{
  "num_hidden_layers": 12,
  "hidden_size": 128,
  "num_attention_heads": 4,
  "num_key_value_heads": 4,
  "head_dim": 32,
  "intermediate_size": 512,
  "vocab_size": 539,
  "hidden_act": "swiglu",
  "norm": "rmsnorm",
  "norm_place": "pre",
  "norm_eps": 1e-06,
  "positions": "rope",
  "rope_theta": 10000.0,
  "rope_fraction": 1.0,
  "qk_norm": false,
  "attn_scale": 0.177,
  "bias": "none",
  "tie_word_embeddings": false,
  "parallel_block": false,
  "init": "normal",
  "init_std_qkv": 0.101,
  "init_std_o": 0.0,
  "init_std_up": 0.101,
  "init_std_down": 0.0,
  "optimizer": "soap_variant",
  "learning_rate": 0.00851,
  "lr_mult_qkv": 0.4,
  "beta1": 0.95,
  "beta2": 0.98,
  "lr_head": 0.00594,
  "max_grad_norm": 1.0,
  "warmup_steps": 200,
  "schedule": "wsd",
  "decay_fraction": 1.0,
  "decay_shape": "linear",
  "final_lr_fraction": 0.05,
  "batch_tokens": 32768,
  "max_seq_len": 256,
  "doc_mask": false,
  "z_loss": 1e-05,
  "train_tokens": 139600000,
  "max_steps": 4261,
  "dataset": "wikipedia_en"
}
Each number is 500 + 25 x the weight over its row's rms, rounded and kept within 0 to 999. Layers, rows and columns count from 0. Numbers have three digits each. The size before them is the row's rms in percent of the matrix's.

# layer 7 MLP up, 512x128, rms 0.27, rows 102-135, columns 64-127
104:502523483498488491535505478468517495525540506528450509473503496484459462510489496472492457506509509453507493478487501534563509477434504526464431474540519489510515475512484533520535484458473505
094:459446466506479504490492489532563487508542505509509476498487475494506493496451468455530542450508537517516510461465571469495467505555462543507517516507456507533528528468506519485466503514538483
100:504481484482516474511443462501468502489479462487481467492483535543489515503500525530489494515510484497527480503535507512509534513503498543506484492504504502494483549513492458537517507467501478
101:521518486494496464458472443500496502467528518493502514492551475504484523490544502490526506532494469452502525540476489490549506501521500523487503529484493513509480514484531506507535533488453503
094:522514494522439562489493480496532491484483511492501503488512458471513493490534469480487539476556506453514492519497544474531520525437440505516475535467493502531509493457461494465495501490506497
103:491543488501517472547508475492536473472474474488517465498521482528475535531512528493514533490527519499482466504486515529484537498488509508496487531527514525492485523501517509544518524535484470
088:517532526465497509525473474484457545498477483463482529489478496515501517457468528458546503480479529510490531480500475513527512489501514513523481460502508513554507495538551482512476473500459513
096:545500496500506495521473505465488536470520523497464488490491508496491456536518497480504510481494496528532529511487454522537508549507454524468516532523489481503477486500506473537549510534557513
110:486501518482490482497498507480517449511473511469499507471514451466468534505488478537447474502527499492471468546501505525481503493493494474513466498437484525518480509488493527523506494500509482
097:462494528540465495519529527497543492500475524484491491462447445484496486480516499547465469538488525539483503501507473483496515505528479482504521512484551536547495527498517488481520507480529468
108:559482489516507489500469515498519494553513484460470488537519488512486498497510485521523492505461523465482517526486509473516481480477485468451516507523461526483477483486514500533563461495528478
098:519517495523486527514478462521484478493477487481471539519525489463533484499533495497520472536547522493471511530492493464501501528513478529503553483481479555529486482483448501498539545523464507
099:530495497533485521522511487491463537506474479547458519538503487512498532510468529511474501533507503528499491507480530522484490492483515485478563437517499504524487509480516533483456499486483506
099:470503511487495470453511513491494483502484542478489494518489494519539568512528474507442503545535521499542514538538495520531515497543530455500485454510511507456488551525514489524512481494526534
103:503492514495502474482516468469525445450461504441537501470523543524529506473490495521527519528534457510514478522479497459476502526496479527515516526522474459494487496516511465503469537496537488
093:480469512489524449484543475474483534476493526516518529537491500494514563504526526434491500450538494544473541508466491489529505513517483488474509488471524489511510508465479516534479501521467463
093:524481482503492479473465498510421469475452550540500509482472502494503523470516525501525503480500497493493535496461478474465486498494524537547489459520508484508551515506495532540520540532471496
113:481493484492514506520468497515485504540540478507501504529473463492513481515522517511486575481501487478512445480518472524499502422487475538499476488540509531508491508487508535535506519467480472
098:488482508513526482522513508460521505532517495511489477555503493524460466496473501513500507500504492475534514519491502443459468521490559489462511509503518565527525485568519523508502497523462523
100:493533492472494523478463499536499531492548456463519518475473468467498483516505472521477446482483502453535471477526504513472487484530519510485479479501514513498491527487482529530508460519479526
098:458463548485522523471496503468483533463504522478501513475489481503432526510524500509472510519528535529494502493524500458526496523495466535541452477503444548512490495494530515487514532481513478
102:508511482511480508513550521481449457490498513517531484475499503532491488530540553523497492507478510531491538496475461497475542508489480515524499473497489525494503470472454484526477535501444435
095:492525519569493512486478497479493501483495505488521540494521560534473485452504452502498463473493520489527514501522503478512405470471494557496483479493501501490483501506532495526497486521537489
096:522539535509517492535480487513525464464519525500462502550512515521482475509538516490493483492535471510457490504510538490472525439476510489494484506534497471524539436470516503508472490536527520
095:493485499546475473496491492516511483505486503497531488522527491538442485477498507453497530484460530492478499503534491500485467462525539498492519494472521489460501508553525487486472491501502519
098:460541494486487512507505526491490498521499475442531464521514514520473560510480502469477491509501485492516479488485437498521516479539488496534482526525571507512506509505507494516515531490549503
100:526494481514540504459521519491524508506498517500506483523490527484460536543498513499526488518490508485471483524482501480471503516496464524489505505479514537499525498514507495478516497504440478
089:532478507538512500524478489491501520514468497497516473466453505535493477480485528501521483503483543569520475505547528478450496524479486497481504492538476472510500490523524474503516502517495441
096:504430510519587512469489506493494491487518498492491534480512521493457513544516501517524487499519508482481483454491541526524462574471457537505546543521460513500488479499474499527488490456468473
085:519536543476507520496527496496489524497493542469504455503479520501504471508559473477534489499518478515523515547498477544526466490501541490513478459494519432508475505515495488509509532475527537
098:468469515518524516531502469494505532478455492516502541472460496499496500485437493507509494502498505517483503475516455525550508534510541484515473487504484487537509498508505487467518570532488553
097:519511502495507565514504497548520521499487478514551538543510482506528496516510547504457516518507513492469461490517517526512520475495475558515523532496504550499509509505492506516495495509488497
090:528528465504504445474501485480505505518539458496542478519513487492514541460448503486534433532548489491501508529524518525481511525496515498501536518500480501522500480508512551493484536537474444
087:541477455534509508523512477493507461516552514502520473474506484478462513510486499503497509501511497499531518489520499520493537526499446486469513473501515515500514469514484544489482483544493495
# layer 7 MLP down (transposed), 512x128, rms 0.244, rows 102-134, columns 64-127
104:533456474523548497519511522518532495506472532539491517481490476490498508472543480504481476514516499519541512475534520526497515499481508491487480489494512536480469484493530540518458518489497524
098:508515527517496492557484509473501500493488491533459499536507484476512510469460472456449450508486527483514483528461520502499553494457516518491520469515442496472485437516505484508448549528479499
092:492512517485495515498557522473519489545464503520529487510537496516498472498449489521488505483507484522526496483499517471475479486513515491514469511509528494521548512470468470459491479547483490
104:488557548476504510532510498533505538480494509548538505501470528574456499479501502514478513459501507505520525488525533480504549498460482484475505520530510478504479492504481483509503517474507482
095:500520520499505517507530463464491502489525498497493507536507503518499514487533490485491535480504496436458481427482514486486500489522564495513533530500542488502532461547545464518515485485452493
097:500522523523490460487448509501466538499478494517498508468466461517503519425514505453468500518476492492510498458480556481507481504545479489492530523518452502498467465502475476495508512568467470
105:522505476528503485477469523525519492521569479457523512493456501514517544476460483499488553547530481475486513518506467473556494514504520469476539495524542512564530482510534473512467471526479515
098:484476520501492537476468541486466479469485497488468504478479498507534510448462513497469502541440476505487496475515515511506486527512499525538519485483574492445458467487540525412541474535495488
103:517473516468544520517500520501471508473470500475499536504484463471507478468512445500482486464514513542493501509488486558575491493514463482480494504496496528511541494494501493497511530475527461
101:532500515496474493456520504502524504525545530491469532454482533513483541471499484494438510520456506487480481540483497487464555490490482512503478472499478468467495482484509444453515527484521474
101:513556481504487513495507452500483529501487553531506489515513523500462514496496518481529467477462502524543501490491481478518463485506524486537498526454491512555481488495503545514535502508534475
095:470456491521510503534471497461493527503521483485506514504443507490462488510524495472498535481482519477479517468509463499518542486554489487492557502519482519460488490490490527484523506548469476
098:444466508502491475509478505491509494510520523479504486494485524505440500493500487489505488468503484496479458488497478492493511539491464531461511528494475494517530493526457502556446504495515477
101:492489504474464516492502479541513460480505513521488472519487503484448522502519514480484501519467479476474510468475495526440511542529505498511465522490531511490496454474514483467524517465480511
103:531505496538477523481460474410489466471507495515498515484495467539464539531480506495541491504495497494459484467494557467551500488518495531519521502499485464487521447543513514504524495510476517
099:477492495480512501560458521503483499521485471506564472501456504530501502472520467520486477508533445473474519529513507485514518466544536503482469450495475529456469478491473491492470523524478497
092:473511499537498525489521456454480499512476485491518480472548495496477490485443424535512498484506484507548470485480476553561529495492492484476484557482489511521482521486482533480464536535481476
102:446505506519490494526452479462480489491497462464507447535497477498563508517478504543502494465509471508479543482505530479530494549483490495532482516513487488510502464479533486504492521496506484
095:545513545510528511453524474518508508487476471488555494517486470498529552488471476525532465484548517490502481486473525514498511522523445475467505491515491529553478500499502501516498488522523492
102:492466552523512461486512436487444458474498524551497477521524523498456483474495494481507523518494493529490481462500472505532535488497476456476548501468478495482489442488552523512507473483473474
101:470491499484504511502497516489526515525486500553505550450474486444524509485468518489492549507489517510518481523460543479469505506469520510494490556482510473471482459522482499502499470459496494
099:486463505476507520538502470531485495498488457540485521525471486440534509518506511502461499493531461535562453510482522499494477470522508520479489514524515506458497481510495459469515466465529465
094:511480496512551506511490508516455525523539478501497487464468516486484527470517494483489519475539497566508474527499526468553541498490512525489555502498479496516495469470470501469546527462493565
101:545483529505513528523523466528513498506538424498524516502478494539507498490513497476503509469518496462450508521514509470534487528538508518519465542439462510473484533476502533504542515507513478
094:507529501504493492507469485472518492513479552482528492475503492464525514487484523539479512537492515487515443469428540489525522470486503520494475484482470483506499481470535487493482471492466544
098:490473503526530498532501508491507506523528497494538484466481507502507472522514481546532520528513486456454509484503466529520466437461485505502477519505497449510497466534461476499502463532507522
095:497487451485502495510528483442504461487483489490512500536556523493486518495485506501479433432495508481506546494491486488519511483532498524496536475448476496485470545467487507490526525498478496
095:490512520523533478507524532458485458484529509513470482539512447526489524478503491488506531518538479519518489492484437481480507545520504533485507509518462502506497529520554456500513468519482489
104:495532492509475495498513479455502489470508547512481531471539473584489517465505500512498503482479458509519498470492531527496483448522517510458524508496489495466487467535478488546533540455502493
095:511522495509459568482521499491496446497529474500470518497508491519507492494514485496482497498464530514516464549514503480485502466479539517457535506509499458479511453500483538549511529534530506
097:493514509521528485469498521492491508521485539477534495488520498494494531531506522518504485500535584521490458530479448468466502519512496435509508455483472518486464514477475514480521488498505483
100:484528477440501523497523529521560502519499501467499498549536482474484507487543534496467450470512491448519506474528522522526516468469516515530449490503467492500486488524510494481551491474484522
094:539497529521503517478477513528468460457555501467495500447490548505509454512530547456483464490494539534522537518521480471534480515481508520499480476444507482488504485514519514516505476518489497
# layer 7 MLP gate, 512x128, rms 0.27, rows 103-135, columns 64-127
100:456487537525524530499537453479549486515493501477517474491527538504481535496484475517523527485522459487518476526496493459512510557471549483542453505454494479447480500488542476478521480510495505
100:458456485481468501486530531507472524511461480473498482477514506493497530523482515533506529488506478485444502502529536503461543485507537516520484538537502528474486482499516511478487470522526502
102:497504528501473479485491523448500511479526473494496461550521492520488480476504465474486473487438512474490493460521525496501499482507521484519470494498535542476452499527490505523494536484520511
096:499493505518506487513532486440486481534508486492468473467519489483502483488533475500506516523474485490489555507467498478520519494542483526479475517496523479515496484546493468464446468484471505
095:515495489492495546537553478526486485455490530556512492474493537507522511528534497557491480470461509485470488495513488481505515508506491507496481496513520523496527547497550542492488455508502497
104:513502504445510501498504488563454522462494510492536488520525455512549539471475472474542484467499510514510519525488518501508551496509539478559508483515493497512462505532486505517479516508518492
097:493467516508505463538519538517448493546499461448512474475547507509520535500528518504520503488460522477533485479507467523508530542494486486549486470491501514493510512501495501518501503531491470
108:487519481479553503530517475529450518518489513488531510502490489466506473494503515494540447479489481478548467482534516506486475527512470524499502524492480490482465505486524513511498533507507508
106:496515512495539503518494498491493493472502534485515500479440493514561458504572469464476487479496486476523513445529516496508495521483469462470451520464511518511528503479500534495475504464471467
105:500503505455459457445489461510468493491467545531491475520495546482486502483497520484492488509493470464471501478498427510462513480473491466516534504471512519538484539481456502508486468484462484
094:515505505524487485523461552476521493485474547460528501522490531468505527505530536500474439462498489478553512533502513476470496533536503500498489475498493459509510489501520490498478474491458514
106:491541480523518464478507510522484521518504501503505535489495549459533533465516497495491494506496434473518484495483485536510529510506518482508503497451516544480512467505523510509516515501472477
096:500485479520443503560506463506467509548526511506513548526545496498459530465489539468509440513504516535499514486495511501504505517500528515514497499544504495474479528458502500523485470495505473
107:521486505491501483533492468553501539513509473508480514504523554487541468519458496491503530516534503502500496490507498532502505548473476501460517482513490530525482517519468501440476499544458511
102:464466523492537538528480517514497482492505481477458508497497465531485504455486466506492490500486504466540490491532528488479505489545513476554488505469504504472519537494482496507500487473512505
098:514473493482474512524449528498473531509480537505461529517536512516512515484539522523527519472516481526514534459510497544519507548504476517505502508557519492543533527519493485522502504448477502
108:504523511425551483496477474482511542466508537511497475510496489479489516513537506471523516523506480477449479449518466516508559493538470516479501451509497507529494510509501502535473473525510449
097:509548529487447508518469506520497498481486481463532541480475488515489514474491485492495466522485474513523534493440516506497502485505539500471509504480488538532522509480494500457481487498504489
105:505502510478514491525516513505477510479521509529497520487487517545520487493522498495483483498500533501446588510514494508481496498511510531499478457526526525536532595500467534501463491520477518
092:487528522493525468490488511503511537477462487475521498488465493496483502450512486482507427512481528520524525466537480460538514491486540474492516463499433563551480504515504511486506511491483503
099:509543490490476482487523467484488465521489451512500521467516468485479451467519531454479553464512536526459476557505495477476511495514454522507492538490514529548523505500522543497460512529526503
096:500501542477493514491536511498485500505520499488495516508477444532524514521469487492489495500533501499464469511516519515468528471464469554533481491465488487482494512490479528476493520510515533
104:523482501520495501495456485541506510544520496511509505514533470494452511475485506490538516504476509483474501500533504503505488554480524485506473499501461451523487499538515547537476511542500505
093:449522495537492491531449515509491531501485444496516500489503503489479501529482501507520487473514466505539538486526522524512478493539520477507458534510487526473534496505494500488482480461513523
101:513475535479520530474532498505449546508490485484518501479496511453526503497517514528483521491518513522508510509511490468504492466508539496535499504473525539461474480486488496441536509481500475
101:505504519501503501514499537512502469504478450504500473498474541455500474488509488523517502471516493430527483494521459471535497472489483513491494465498514530482477492485442461507439464563494455
090:514491468516464509497493533518528484460487488460499504471477505523500447517468465500479469538482532530528507501505514528447494474509530530505527510485460527478505475495511498509514469476533489
099:497469486497482493485541447490501512501507484451470505484517531501526471489520510531474472501475532498547472479505495474543493528469489508459532491508490499503509505514510498561488468504481495
089:475512509532511527538523512419482479494501485490461469514496490511483527474504503509507495461525491514512465526496486528491526524457529484499548481524475483467448514532513490505489499499484493
100:480446490516483549497538553513553500479488469460482500509479508481516502501488499477499480472519502497495475502497501504481514508498455523534519509500514547541481509507481516480481501485468538
101:449556483496509475515480521482484500534509524538494497520518474522488530448441475493436494491480524531505483514493519513460496520537525487488493528490517471446492525515518474509466512500459505
096:487497527507499529513476481482462476493491501511502509488462507490485499525528498474508510458476516490480536517452476521493515451478493527487501487521491499480468514522448462523531478517567504
098:521483497462508512483506506485514496472502499509483483496505547495480496514429540518512473529461494466539514534519509528493527493479523489529486468527511526464457489547487468478488505476530472